Part of a small language model's weights: 6292 steps.
Each number is 500 + 25 x the weight over its row's rms, rounded and kept within 0 to 999. Layers, rows and columns count from 0. Numbers have three digits each. The size before them is the row's rms in percent of the matrix's.

# layer 8 MLP down (transposed), 1536x192, rms 0.231, rows 351-491, columns 48-95
101:510502577495486504480472489491528486503576503512542455523528496484451506504507490474549519480532471494507511487524523516528508496474483511492570
107:491504481524502482516476478495521505512540471491452523517515451486473519502498524516513509466579466470518421486486462513450494508490494515489472
095:471501501515458482515519490497504510490520499486516491487501509545493509511561501496503506490510508492499520530507467467499523571461517543475506
103:520433462514558523513509514492537510501474486508485452484496486491491503505492504510516469495487503517506495514460489509489505501517481491537474
100:491517524469497521550458424469501479492469498491518505483460504491482487516520492526484489498512492511468521532515516465477553500478495496492542
098:510539476518486529554520555493567511509474512519533495506524481504482488523472436516511473533540529484542509473517513526506499520451488498485484
104:460456526531488482528496531493506519450466478499506463507505498483502521520495501519487514482467511486549540484521528454502455563516484488488480
094:475491484445482532473465468520466488477478510517489540504482527500504552499487473544492508536448507511476515495536484532548468493507507454522506
101:515547518501529486517479486467494456514502487497472510495476528551483540504487439485509520500517501527515487464482510457507514495511517520487508
097:482467552505540518486567514534527509507488528485500534502492529507498543499530515522546548476496489529525516468468509499516489494484486545511465
104:503495495483534511480517467501505493550465517522508497520459463485524482482488508529528512516502531541492546484482484502512481485481523458486493
090:525486462506541505519497506479492499539551525481495448460540498514510491465505486519462485520511447466467505450508505475497482513465535533480522
099:511545536509511499519501492503492524489480484478501511531514510509514509497490509495516544507462528503507507510492467518500527502538456476453483
101:493481462470458493505532512503491496522473486546535479490531534507506511492511533508468496455500433564493525463544499497466551514477486477514553
100:521495512485474499535487558536511500508505507549510527536500499529534503513484461477499500522478509461468494545502530434481541495490490517475442
111:516481460474484519492466481475530505487543514543496539549489493497512473504485510502527498550482484532521526475499518460481478479488519510521465
092:511537550546471501491500529484512489494467480515516508452562515535477535527504494510507459515469518500525514472451485462469539468509468556438457
094:528523532498482486459493518540486479531502507554527481499508484490508507488495516507486507528481496481504500473473540512508526520494506534498511
092:460525541466457500469511489520499540480512471504496490522514527499473515530489503457506486465507476480483490505503463488489483528490476493495530
105:484532482453539486538508495556529501495506506535529493508512527497509475459514525519498537515544516481460540493495489497534456503528477463508513
096:523501498541496494530491493505477484472461517493523489506490496505465521499534494452566534479514526525494495471482510534510503489500503460459517
104:503498553486512483483500504464515550498461509458450529473432491490500541473517514503516517496482512540481477488503497550528517507495488508534491
106:494452504521502504477530529486551505505512516518492487531465505512515474508471526493485512532516545500505532515509459484491482468506522494493474
096:474500526461460461483500473479531467481474530514497508487521520514486488477486478505475491522502489508522474503540505505534462481505469544471541
104:464450501477457458484515544529465500484477547474450530548536467489519490507523495501510504487508479487482447521494501531505448441523533520519515
105:535524478481474491514509522516466501459483470519493486546505578513511487518531508486540498493530506537470510455495487500511522560501499486509474
103:550467515534531540511505511528501507517524522481492480508477544545504450497521534495524481516487476561476536527492503509508523509522521527523547
112:480512515502583546473453443476512513488511547525494509496503470487490493476470531476512517486497511495492488521489492500569491496512467467449534
104:519526500492473489488487500485479512514502470498480522532516495504542511581535498498545531518490504509546488507493506506508546506522504531499504
097:457500526515501526460514476521450541536518489515476479523500511480538492505541488517511464516496523503500497525438495495509494471498501511501483
103:475494533461519508470481504488490519503470504495524527520488489543530491537510460491494469467495500481489496522555484514495504473470501509489545
101:491539504500451519523502441489525509492467533534499504488485496522476499456503530513481454498506496482504493498487475524454469492490507531476496
093:503508525473489456489550506433496468509503535519517480513548452467499469480493491500489480510488516479470482540477482449488496526548462499491462
100:479515486464535504500529524468517480496493511520481510519520468538517546575536557492487557489500472512455500505457510516502502515522527480499538
087:469517507485483494508525503474509521485514471488473505509497491514505498485510451524476521453446488473496535487511510527444479530542509480549496
098:499491494490478488542488490509472503524525517485477476502505533522473471468524535467510503513465504472486530475507498517483491499482480451521467
100:483523493540459493474544534505489510498492520473464542460497499499527474468509516497511505524526544509485538467503517470549456482497465497487536
096:492471491479521499567499528512506506514523483532468535478511526526503499451493458495554487492519495564501462485456534534546487492492508512533477
117:557497492495493503530484507486508489493535465507499498525522489458479473521496553515473489490480542482471516537478475556477489471493478496495492
102:517520522510495512506478489475465504467487479467481482512479537500497430488535512523539492529517468507540495523504531490527456558482495515542491
102:501475506543508542497454526478476507522477483467483548492480496502498527485502539447512501553491475500512506499501504500508471484502505547509490
096:462530498506521490501549529495513503475453482525484508515526510483503500491468508525519495511484498486456503493562487501481490489458515512519524
101:512516490499476499521504488487490503505486516509491468485497478511497495475519492507503463521551484550512492511492520487502498490457465512508507
091:518505483502511483518485531494504522528456552482458534503531469525528515471494497481520522489479483470515499509514501514517522510531485490523484
105:486495507511513536530545483518463522534499499479509476490506569508469506527506523554539509501492518489453476507480515510467460492535502492518501
089:485487501524532525511472453469493482463461490525489462525454554472494492542530503496494489507499509535538560504538500524532516438468499538515495
109:494492512508500476466446507496521521529524504496487519482516514525487494525453537476498494447494489502471526492477484518471431530467492502518480
103:487500508473477503484500475517504512472515472464515544480519500480485522494489500501525499493534489465468483490522460496492503482518515523449498
103:530536548541535479518521470523484480553526480509474517491498505466508477473505452492474542476530529541502496531511498519507511498530527506489446
095:501509522466520534475520460491522484522515508467519454522477505495514570470488482503517479474538511511487517497493484509520513483515495501480458
095:501491487501552462444497483470475479461504495520485459492552506511578489514502483494496491505467541489481527493494511488471496498451500547530499
112:500516504531484529501501463469484511479498503455487500471545534536489509505497522503519527517509518492494516500488468523528514502484507491448519
112:516504486489499506511482521498502510482521457448518489557548528525493530510524514491502454465538473505509510536528431524495490531529544508474472
096:479510511525559515467521504497514525486505457510538500528510488484481512534469516538510552520491550525529453492517501507515454510524490505525536
104:513537489447477526540462482524482520491481466497484527469489495531582505503485550476487535505464518504540508490477499486511487545505553492533523
099:525468459462489531490529484524477510504477512476465466513478482473498470510496531456533516485521497500476504532514496463505487522515478501489546
094:457518525454488514535524514441518524496492493491477517512499499487487510557487504498515508473476498515530520498499518509496507508485511529509518
095:490512507539506457524502466530508469522523523500512481539513488507477468551498476492499517484532502484474432511493505459510450534560504528492477
099:509519519555554479517498488508525527508457502528526492527462536500460455491508501501457527535530501502472468505491487500478510499496489466511516
108:516491530447488529474542495531480495490501453508501501530520492502473465501516455459467545507478476494505495486518475494517506525486509493484480
099:487541494492540454557501497523511474474482494508472509493523497556492513538502484517530493510539528557511507497502520528512483489504489477491465
102:494522492444516485476490481481463501508493542483487497541500547470487544488524499505536488482529529515507512487537497462534475516541493494510491
103:480556470499479462446520525521538487481549515539528473532496525494528500480481526484469527488498493459486510492470487477549499532484470505517572
096:454541536457460490535521496517529506447441524504510498528465542487519540549505501501495486537448476519507493501516522514489465511462519427471484
105:516486512524503505464446504452484527510464494511477488526546480504498445483439457549484505494492512563486487538525450523524513514472514512486496
100:507519460506517471545512531517456486461466505477508538544522513473488510476519482566506488492499502490514450552530551457497529513496513482486493
109:476538519515509481474502492518507523494513529493536490507510518520473491507453491505532533524514486476480490524489482476504482445487505477516510
113:496538458488520482474502516537525479483490538525474497514498516496500471459502500524514481465498497505457504544511493498510537511509508469525505
097:488499484503526464504481467457512498490502529464514510505443515551564487516538519514485505522492495471490542497497503484461487493517462468497501
102:516490535489476486502461466464527503477527476532486480480481537510512454491491473492489526540533510554484519517543541488521525531530508497523460
101:505489491437462531498498462467476545507533516493483491493475535525499508528503462501488486526516512529484489494530485463488480490524448521518470
100:481491475538516489502518502533484502503472477514535533460505472512514515507511473500462533491486439534474524532539443505509516461509488557511537
111:438479540490530532477489521506465511523489477518495534504525471519558467462505525482471471526479490522496484513491470532477487483456476472527497
091:458448481452472503573491493453451525502477487508533490521507462469526518526505505496499501486457480504505488487480501498478461518491494456480515
085:519531500487493506501520495502497498460501506460473548527501488506506457499504516482518468458496528515484492504472472483455490508456466462527525
094:483511458486453512492514470485484497488483437472505470524516527521507566454479531527475504516500452493498478489548489456545521505480524468479525
093:539502521504504486517506502484491487449497498482519500512471534511508532516500486465505489556485496531452524552486514510483465441539486484468494
096:522487536481534522530523468477468466502469450497450525551493503519538513511491518498534499493485545498481493524504506515466535496498518479508480
103:461484502525502497538474493470505462523498502470528472526518536493491572557520506509532517509521448490504510506529489463491501535466512493507461
091:520484498502484490504519485479523492460522465493503458497539542508513560492478488479510512473506499514494507515506512535487557531453476515493526
104:477466464507484522491508489509524535509525495518527496458516532474480496509523541473498534497520478494509534511497506467505546476533499492502507
113:485507477525496511520535535533532479505516504493505476504476482497520492560532480540477499547503513529520508518454500516505492472510544527533502
104:533507542502521495505478490482517538480542500496490493505513514512503489474481503509521535487510464544468451486476454497470479478476489442484513
085:544493457497490470520502485510513498496514471514511487521485511524517519501519498489418496532483547529509479492519467496477488484486516510528485
106:494531499527506480461511481510473516485491475560496492510489512492485444517515497475494467541465521488498520501516499555546468496495463512457511
108:508521545532484467495470531485520558498474527518484518462471502502488506501454473547509470488512488489491551528512502545529524532495495488515502
096:520461513508461477502520509523522482539482493478484475443468492529502527497473501558521476517526499479527491501517515529500560529477511505518512
101:499492490501505501519467486480494480502497517489478481539549485530486500453507496512496547477516442485491520544534520463506479498454475492473539
101:477476516548496456485451505507516520470560489469501551533480541485489464505541493538444530493506484499491454505494472541498491478479479522501476
100:445500507515522503471494506496512486496502478533528486471506533459549487493459437442499531463497466500535516505488508517512501505503480505485474
104:495501510508485514450488507559496511471504507491496497517464513500537479486448500511457487498478549449468505509509514471490477510472484500483526
097:495533453517534496541503521530505517505493518513503491491495514485516542457505517494497505488506551493496528503468501477466539515518544508540509
099:498509525500493555516509457502473573515506519467551510555525491494508478526497505567514490532529496481527529480480552532494489516485516525499511
093:473499492515523456499470496439536502490567551535509511475518484547506494530499504468526511547459480541534499466533536479493486517498494521504522
089:484484491529499476510466507470510521497513473510480542514498552512538506476457490502537461475462516483492497482495509477509486484530531490499498
095:517499535509466516494495475480538512515483518496512474484556521491487496486468488492496512509534529482517470491482491479471496506510525523525552
113:481493476487525514525514476543498522477474505465494499508514513483481500524504458500535551492487567527522458497485492490558456473507495465492496
116:523525442497524467496512469454511503494499496514515521480505529457482491487483534511500485472539516487484490433492506519483512504473502463507472
110:489465450491583527520504517482472480506527515448514509527466505511458507507506483489525479535496528522479512569492535488489524529524495471503516
081:487464522509512496482516478508481511529474474513517476550449454519523455492529533488461505504486464501542557532463519513545503482504490477487506
113:521499462523522458484507505504482518513498513519505504501503555520506502524472539527524505478503462520541497495519557518468504524565506463495538
103:497519513536479439505503462502516479454506542467469535488500473503517482488448481511498486532511527475486494509508482510475495501476515501483470
111:533442510516522498492485483460501489526478467466493492482471516478464464520479520480472489516492517494520540538545535483439518478523495484487475
106:482489479500443503509494497447511477476497515515473536509482513453478514461498528519458492552411523496515497505487490488508492535520502489469538
101:495481506499495520473484467516529562510513481537460479547455458470477497507489515543483487475499484502488505506451514521478492536502487494509484
103:515478525542449489499483506496486512502499490494495487493503510518456500502486493552492474475513522480504559504549474447509493553518534529520507
083:504464512553472463506527505495500452568496497526480430542523531474488533512499518498557507511456525513544482527500542457524507504498510488536551
111:487473494487502477516495452492525471481499494509475489504568487534496529490525507476496495497506504553522494469485494488539511486498518501484507
110:483508506491504548516493467447487533509477512521480509516514497506552491480486508490496489531514537523560489461499480451501488493477514509522515
106:518512521503493502454488507466512521505495495456520432521542492532480538509481480520530517502513524525506502486550513481483470521491487508493489
098:516528518521516470486490533482536511503526489507496502502540460491506564472496508498510479517531513548457461504514513478478495491516512476504542
102:543521479489452515515477455488499550503488532496510538485549512526532533506469532477492504498476441480466539531481476462477494500487496501536493
089:511472464506495525511476490506480509545491536483495486537484538503494475543482542493493487497557511494465502529505515488487469521509486495553496
103:521488475543531530483508511479538484516524501516479473479502493505493489481531479424477526535472503477444486526512495495464506517531499486453512
093:493509498522470475509435516508528507494523501492538494485501503530489518486470493525461462512500493504499523511505483507530543506500525558533517
087:482530469494486485530470441498546490502493518499536470517469498464534535538477507529523578531484472506477486504544533497520455512496458504477548
107:484526537527516465517508546509501531450458520475523507505465454488540441483494487485506464501525516432548455520536472544501502521476485490495494
100:497529543528468542484518496519478498498521554509493482513491451483503512484516449507507496492463512487432521460474519496498485510521521518487503
094:495529532554492502465513496499489474479508529481520489481461457482507547517492493497484501510479490504474466543508496506546532495501493501486497
097:487488498488523476511482511515535499543486489477488527492503479493479495511530534502533498551544480520496467501490500491533495511518515501491469
094:515503489525495495553471493524508468526531496486517424498514442488491513506473548476544512542570504513497545492471508491482515486493471478496464
103:506513507493534503482500520487493486530497495472497495463475511499536542529483499465501480529540503508486485506524510485486526500516480546488509
097:476541518469526494541498517477513483485506428526503539533492489503530494512522501513454497535539469493513464534507526536506504485465466480533458
091:455488479530514460470577498520501523507484505518504521552506511474502468504528520514526471495483499487565494567495519456460522491499489500518472
103:507494447479524501464483527502483507482533509533512578496490490485467527532537489500497490497515527506508508488498534478493506498513474531471487
100:523549507473530470496496507487513494444536448468505457510535548470537529502528495475500516513460493530482477508500513524471511504496478489513475
103:486477496515475445485535452489491509496485501504471461431501494492490482494536512474517496512474504520507498480491484486526495444526558494499505
102:507515482482539506486525533477527477484482494524480479478537470509528532471487500552503470509517456514529467506489537509469486512476489519502480
101:532542464483493498472547515526508490532520523444526515536497463506509489543511466481497485484475468528456506445458531499518453524488489512534502
108:498495477459509508449500538505508480513486529492516485495532462521518468479511524532512500489521486528505504550466530506474464493517494505466509
106:525459511472483526473521477483547494541515511496458502474537534506448484451504464480472499517473523535464491523483522511474525551487472480514512
098:481485485521492489433491466526509512504528520497481506490470506476510485481492469474547519503500487472484491470543514482552473501527488507478520
104:458477465510478472560535482528482531484487450503503489545471490430489498498507505585481504508476513505540494485522485464506453484556479493506483
097:509495532486503520510515499490546509505466517481465460509522511532497526539517510490493510507498485517485493480511479533530490496451491486488542
099:459533457512524517532472528484474478483469460475494497528500494543547524522490550509499487513495487510515495502490490525515483512522488490474449
091:540515535505549486486535490537495526492498476491492467512487514490499484513502492487502507517500493522453491510499520512494518523504460513531541
105:510528503446509504517517453499482493519503504531498466513483531542539520442529526517539499491510472510539453494505480486495493494503470517498514
099:485518503531470490545468472475576487523530462516516511476469509474518512513518475555534495472483494483473417486492552503467495534498523465493519
096:485501528557517505478494464475523487561477521519496482530523483521456520503504512483533505428514523486488499480505514489481501516476494494501524
100:536518517485478467485510526464510447475493502515490520469487461476487448487470539502461523501574529482512488507525492474512497516513489510481499
108:504506503519474534501501468495487439445501501510505490512480511476507498500458472517447476509521471493524455502495481471467560532470499511511508
# layer 8 MLP up, 1536x192, rms 0.231, rows 352-492, columns 48-95
108:480515531500499513518492517493476508522442500460458513478459475519474483489460480531512467494495483503536498512526502507477523494533482450506537
095:501497525466525522502513478541475516505531509524499508490474541492510532505456512539502493505493510519521489457492499526519509469505489500515480
101:474487517471516515546457511506507482524475513477493477515491532497511501523485498527481520513502518512492511545527477520504511471481518503528484
099:516473472526494500479511497519522484497531502495485509473485500529520504503491513464490478474497493494532493462484457499506444458477525498530491
111:480451530501472509465486489507474494525536529451445459490526512485518500517507531508482541498495477539467550463498500477461535488491430526512574
111:517500516485500513510505468535486510524510538479464477516519513485481528505453490498471483533515525460517498493492493505545529485514466501486541
104:524475462557539505505446480536523504492465513547481513501509510555467488497484544511462484508493472538488502518482485502487579512506513466485524
102:495493515513473498479562499516520497453531487509469477490490507500466491510499537478520499511494478466481498491505502520439480487529473486519512
100:475513504542473483507453498482456491473513476508503467558476498517531498481481485492492515484497501499472498500492454533516525492508473438486528
093:535495504499501490533537496466457503553498537508495498555484514501490513528480520479528535484460491496504521480488476499463496495486467488500504
094:537457540507466483465542487529554508500508502527480556508450512541474545527532498540523558533540492519516472534503492506517537486541517467499447
097:509494483465467529496529504503492510540488511505511526526484483508498511499496472499486482480534460514460479430551518516489503513507490537532488
097:487519506510503566498497487514500423504508492496516498500530496481511521514484519513505496488471492513524508531518486515475508484520536496480477
100:504505502513509490503462506489491500489515497454463481483521461476515487512520531524483501462518493456517511456513515510518457521538558508520540
108:511552486517475472505499501506477486519500507495505482454476501548495467468470477490502528435486526483468485493482487526518492497485496508499515
099:500491445485544496487509499505476500510494549486466501543469530524527498489475496522497516493511502545470498512561538517476498470497488498543538
100:476504509507500461478517494457533515498462506501539500480506550465506500528491466461517491532529553519498494480518470502473495455449497519498531
096:502448511543474474542491497514480520534449473482513541444531500494515489506481513483530504539481467465522487495484518496547516461505515518483512
104:474499485513511489486487493453516519484542501497541483522518526487471481518439506472519526484471475517525501457519482488523514493500517525479525
098:464502510496498510462502518524502499490543488498465501465491482488466526507512515553510475512504498516496492497519520468446515511526496520570529
102:493494494531482481508504507505488517515447517499525493519553443537454455533448529510504511489472511448502528478486524507508470469514494519543549
098:499504480474520518474545502502517518510539526509544480510488523483492516465497461520500509532481475493542470509494518485452499485499507510510468
102:506497506506508506514476553476528518503528500495490487509448439458484513537491513494546525506477523484496533510459489455478534495471514499500472
116:532530515500536529514502454496500496516541468489529471477481506502482494497499494487489500498468540504488511449488510443461517545531459510472486
109:517549507493528484492490505488502469495487543481480527508496464450461481501465516491506493521503514508511477522523505510494468490517513499528468
096:480532492517521522465509459512561436487565501497501537498491499515474522507510521431469481475506522484470492509462481480495556487557565480453484
099:461504504458489530498494483481528443478521500506476544519530479532451473496471518503547487505496508523491537482508571508510517490502467487511519
106:545516522499488487488473522514492511498470471468524538497549486540527480535520497484513531461453445498517489499502509540484474504550457505467549
103:546507509481455490539511511461524528515501571482528502521471516485503537539452508554533489478504510490512488515560527475497509491446474514502490
103:450523523485488514499567478467491505532522488476491515516486513473491473485466545481510510514520460492500501469502523498496529531516488431531517
099:548519515517490445503518450484494560513520506505482469517481491512500456492485548451510482484463518499490477503449474481485522500501482498469511
103:551491509515493506502477487508504526451474506460488528527465560483513505474499530551482547496503460531498489483501494501516489471449477482540490
106:498479532481457520504520494507482495480494508498469532516449493506528476464517543485556501498484477475515478456492497493530505516528508469508457
095:513487495520492512504482544494467509478474540503475526498489539484503525509457537510501483537537546479523450531492443487509539513453491479466513
088:481505506478458478522492515466486496472524482530529476515503534462557512500540446500479519475509478466522529483524474478511520503527482485492520
100:505504445525491477484488486478485514469533499512513490457501500509481541464504496493504456530514445539481435454466520479472474514527503486480447
092:526534505544486494470457478509524490475549473491522515524516512501487497528513508493453507509498521506505528531514488499511513509461481489464517
111:533523461503503488463491486488508530465502505526476469508520494477495500554505466456494491539510516490519491477462518536490520476485513494477517
097:520516507478482544480489505483539475480481487540514554476480517506517468498506529548520444508510526451479490539462517473519490508524462461531486
096:545530471505512525474460502520515527489497521469473524465527537495505514490491475506503508482484534486543544525479469524476515486509525482464488
100:475475528475534481520471462496520522482515489524502510509505525488501464470502510472495507498496497469509488504473538507517520441501547481522485
104:477530506525492521538503509496478526449486483476471558525494536506469508500483470532489507472489463506486502495468501542512510484512509508511490
101:504491541496467514525509495520510479448533426518526492494518544492494518497502525513465516549478517525518484503544513523512486507505533529506548
098:478527505515501529480546493528502486532505446526504537530445498505528482515570501479492492525497543505502561513518461504524498486496520500450491
095:534502487519549547515483476540502484509477490529528511539508537495469476505479501470557507525465478473531434483522507511513528475496513529509479
106:463487505482504522496538527509550544524512489556504515498456488475509486542454439503462471504478480470503507476473488530495483487529471503525482
099:543501483540512491500514484526465504498480495477464521504518560535528530482471497473424509497529497514513516480480510499449539490489517460491497
100:480485490471570487535509536470478468485526518525513511515527492516525490509480574481511492494440475486525503505503487469507500485468504508478497
100:471503482506485482493511546472474476489479478543563504491509560479537492477458475490490507548509558493517514479498516569533509505480540510516489
098:471489450522505510521466568487484515499519494466542536507514482464441487513461487488499491466503505490526476511475543480514498523534481517498519
103:504500514513498507506514561458507543514477512459461543493501508473530522459462518530497466516473489500501487531507494482480538444488484508474489
100:493480475502491513467482518477498469488522495514519512490537527517479499504512487494518439482498492545521508523518446516500507509490500491487467
099:500512489505447470466491520528511496520542471513482542520513480470485498439560506466487503464471500480505528474542491486511509477513516508481522
099:524445515474541508446474550479541494516548493462500442535501498477480491523499471556520447492499518501458515509505535531512519490461478476500504
097:449502542502530506495516498461517491498478485497459517469514486513511491446455495490520486508496491455508455485458513518496500486450539479512527
097:548471475554507450467506459577522465504502481512544497497471520498507495452524519471453487495501515456454497504502492494503496507489465482488497
103:508538467506481516512517519521536473465485484511480542522537508459522485509475483458480511485523485517493480506463463515473481524501514545491502
093:511491502488505498465498499479468476490498512548502500465482494476479502467477520509494524503537509415509513543475464457519523457477471560504466
103:482500499519464474517475465527474467510540472512456509490522515483488444500476532480447514489549465542479526529461441490513476515539462484493473
095:465516478453485501537463501544522498524573493496431500544527513484483463490518538515517509457549516466493474505483481499481493491509488512469519
095:568497470473505489502555478494479545472517487453448485550497515484521498537508490509511501503509516446518459525494505506480494426507523534510493
100:536463448478482504568512501529498465535475491471513479468508522489448492475475506502492501557467513511520491464501495453500481470544531534491449
095:483477528491486543494512464466493517473529498530511538521541489519523518513480514536463497501479465470527524506534485499513480528478497503522478
104:458460501495499504491464544506443472504484514476483527497570483524520506513472451507525488501541522496483517503532540532517492521518467510452478
095:534467482492483528477501490528463510498530510474516530453495524499479493521483454475529487510521503544500503516539542539473507474530504492491480
104:489450520475531491492522528513522524477471512519512506473487475495462490446472511533487506475518500514539510456491468499431514504474478491513522
105:486513494587502518458519486508495554526470524464454545485535460463498488499508483478541519526484478473527509497517485535486465458492511502519482
102:519523479508484525525510513459556520488504504553516499478536490490450501490501551530479506495541561472507512508504520492490495478534516507448463
098:473504527471516491491478473470523481512531521512507525504479472492484487510510482473474471472509514495505490511559518476526464491501533508505471
094:522561543536502490514490511484500485470441531532511474483520488568454484458523529504514524485487492501515470533509484487521519504501505486488514
109:506532441514518507527502475538516507501503499529503499518528493494507527524527474501468463485482495525477523514492496470531533465497482542477515
109:506478480505447550499449475502479489508497500518535482536495477505514486458484557495531534505478517536481507518490531496505508476513473501556503
095:510487469510467505502495491504482482511554515528524547521537558475506502462478482501579480512502481512478516465527520556484536464521484472542490
099:477487499486528460516507491509477498507494512542522499536488520479507532536532510491494563538486457500485494467510506535551484502521509499481462
106:508493496492556477486470552510517501512534590548481522489485496512516465511503497490522462468490547478501497451489503517496472532492508510524502
094:475483520489500482511522491453556492489524533484516520470494456503528494527482511546499497479502529513527435435477528505518522519484485502489476
092:491497482504465489509474508502507482493547449506525523480508490493548481501490511511479525533484467538500505536540461525485478523490493510529522
103:480503505524503533519469484496472509501516535463466524485494502528468535473496511540520509461492529474479520447493507477495500511470463487522473
098:535499531505520524503501530467521449514508477500492501493505521492524443479503534520498534503516488481540453482516489496575493441537570520547498
097:543459523497488476477513501487503499522511506505464508541472494486494493509457523480500447515486504492534474534526487470521485459520491477507513
104:514505461541514499506505497489481464518510535528521519526499528531486534532519513476468505487492479498528497483489496504460462499489496526527480
096:506512481538507512483508547514511515529528527503471517513498490485456489484482464519497503488564493465531475505508443547518491486501510515514538
098:482494566513499487489512523470461471485537537488509514484532506461465496478500495477503503486508491455465528498491510502534543542509481499486487
096:511483511503492488513512498495496483485479471533546484485499522525548493520506514518499493525503479512517544511505468460517471452495504503468494
104:521519489489489503487531500532466503514537516483513515486481474493456559500527519510472515450484525558514541532499508496524537544495456508490464
099:507496505465514491529527503463503510515488528497471501502451505540520463495500547505504526453464510547526493491517485504510535550489522498539536
103:539476471508465516527483504503478563513491500492501506484509498505542512516517480504487464508484522517534492495491445507496506474476472534489485
101:500508541533462477513504508482492497463545468507509472482479475535484504481516529532475519466493466507515540482509482494450534513486498506508533
103:510528519454479514527527469523468476470531510473450499464523499500530481507527487488442496499523566529498497506483477481508519497491505526469503
090:530519536459535523528536480521491499509481479532514471522477521496507500522508509492482550490462474502527520506506501531515491493496496493509546
099:447491533475510523516482499528493499465520479518493473490497458537490492503502518483474463493461498492483469482507473505496482486473530478514461
093:486485459472469453514483535474522424503453515527550497525523507491486484452480496498460515506507475503537527501491465526502532508471497476536461
100:542520536475455522506494523504510474502475473448500511499499463476523481495468500469493505470503519447469496519458556520488499433570503484504491
096:498490508445478479505507501505510514523516512487528454486521511449471498511527509478473509472507496521456516478480537475492547545467511504512533
095:459427542520515484511466527455525531556519503514514513525480491482513481545491479528473517473513493507544487498551491519523498505463487506475550
108:485500450519497476510498500482536500493548518483521542496484506510490486497494473489545515465471532528532518470476518487521461508475469466514513
103:534494483481470540465501481510513507507533490486464461507502448484520447524472500486519481476511508467532562480478527522510515513519484509516529
099:478508491519523474521512476484442511497513460511517490540467478481496504456509518513482533521502502477493530499510483528458527512500500475531488
089:491469511506460499512512506496533505476517510509519499479578483465493509513480497528550492520535495528493452492520516471472510538486536514488441
109:534509470495493515520526473475503476529532498517495522488483522481533507515490514540511562487497467529550487455501495517496513503510557494542506
106:488482486489501522500500529488504479419489530535489526484487486510488498532515489485490529469504476470544508531485535469489500458510537501513476
097:470505499585533531500495471507505519509511487512445501502516541503495515500531527510524489499515499474544510484493499471496512515556516474467509
107:540470479520521503502524476502498541519533476460510481487495504488471517464510517464520464489484458537475483489492485535429490486504480516499502
100:431455529516457529506492514494463467541542462519484497511489512533467525492546497556509447488505461524499514494494479505497481463477548514495490
103:534530518541442501479458454482493523518498507500495490509499557490503572483487511523538501498500506485520535469453519513482503483513453492509498
096:545496508497474481562474502506514469492518501510497507522521480503496497508468525494493504488533482503481479498463490485540498548546502500497523
101:511512512509524486497549459486471497517523493485507474507559498483500481485538522503492519520472492546487507506477506515505520507507494493517516
102:506452448452458488516458478522516520517462541485478550512496526523507516504507466522467504516495463487512536500505475465465491479480483502438500
107:527489485501507513504472497496488518497466471502489509459456442529519490508492512474488481477518486528522552514556494510497480534528481491446513
098:498541531472463496509522519524515499491434491496509497516465549460495470508508519470506525485467509453520505516492503527490531540529531496470495
098:463529512555500504500485495492454486479548480519501491496518517532517539513472536521506542514470471504453531509537495461463484497519548504524469
109:512551519540502466476518496526503484504487473531472517455466560491491501475522517512521462518490472529515507477518495530546561463521490507555505
102:504482471506482482485490459504525493500508493497520470508501487528472507470520525455491510485481524499471514490489515485478525493494480505491498
103:472467501496526520501499511509538539495534505467491534495505475537500485542535481480516467494529512513479466510499510530470470505507472474457492
104:491541546491478503506511514498507524539498499500497537487530482462516538449509453491479473508459499533497488464492488453558510522430506451504532
112:450495521509469466480501468504514556477473532496514459494487527471511451475489514478521496541533449458527503472492490482482503499536524513473509
102:527498522546488558502474487493465480540498450500461524513508502503501555486521531483520503479503492494517469508540504457456528494546489517490512
092:494461493507494494521487449527501529519548484477471510512514548486473439465489508508492498464461519502546495471473449575502501499505464535487499
105:503496474521490518476483493458470498482548510511463550482497473463501458506505512503476522508490511485501489496505484494503494520463550538473490
093:523502482508520498493540449481517489519483538540529555475477505522457508457522472436474501487454533439489477508531495525525492488479532515453493
102:486524513523499506491518502482506489501487506515489496527506507471461484504533458502540510494502482487491503516500529513492473507455481515515530
096:526510533459560555466504471453512471509464519490510494441527515527520466503515522507538487466494473536521478564520543547494514492508510478438508
088:502529534476537522483466558466499514515517475487458528516461533493511543484507495465477517512547499468519524506468441490516454497526491494537485
106:509523500542521467511539523491508511523459514449501516524545462502537517463512535513476483527534475487498506525513464504494479469502531525465498
106:507488450529477547472469518504476470487503515494473527496522471488477508521501468502472487476536533497470505472517511495471511501501491544491491
099:491518499496483515470497448472482509511520484539461455452488526527495465517532501489473465517442499504465476495435532529510513538498493450493475
102:478468491524526459505539458518490492557499526491494540505502503531495518483522487496485500497493520483455475467456484524491492479500507499476460
100:510469535470485540446528484483508552542486479479477513510495524491485474502514499508498435522484516492494516506534496508495534466513525513527466
111:529536484463508523458507551520509499483511518499477506487510481498494438499518527483483496480539516466497524514526480520454495495480479473466488
098:540505505520519513487515489540487529506498485526466460490491486495511490487515488475528477464514465512503537496464517509519474503523512522499475
099:497487442510522493521480486476542537512511483491508509502517505518509513519488562507462512498465475494495493498449514516498508489524510510485492
103:531489481547494521505493501511505500463491487525456523485480526491418518523472537469490523508469508481457556507475470488535484519501502489535488
092:512449491520458490488471450465534478536465489478509541509524505512521456463496519497530507539495455516547485475495504465511538493499495469454481
093:515503520537477542493512512514496495452519488447510543457490497515486508502525480539487448517512530462494482482513528480447499470512480541538530
085:539508525493476534545472474534475514536502486497486518484516502485534484499510532477508445543560505479479487467488525466501440436530496508524507
102:479496484483489495483500542484501503506513508464530486535501509560472487504484509484518515496499492454504494492539496500525484483450530520487489
096:467512481548515473469502523484459481449487507509532487531512552511505508481468494435506481502531495513527522562510500497501521501539460479500456
095:475470491519488510503496496455463545517527449518491499524507449489550539490528519460501515473520509529512480508516506546530487488536527514483508
110:487513465532494481482485483485444508463495492531508472506494512569486506496504511475525490488487523504528498495512521490518531473536532508465502
104:484512476451518527488558508551481526477524516480506554518480509493506505487525491512495490481517483464473467524482516487469507497510514456459498
116:538528499500544517502473465501505531477491511485470508477520501506495479482485476518463495455528491535500473489516481495498451496456540553494491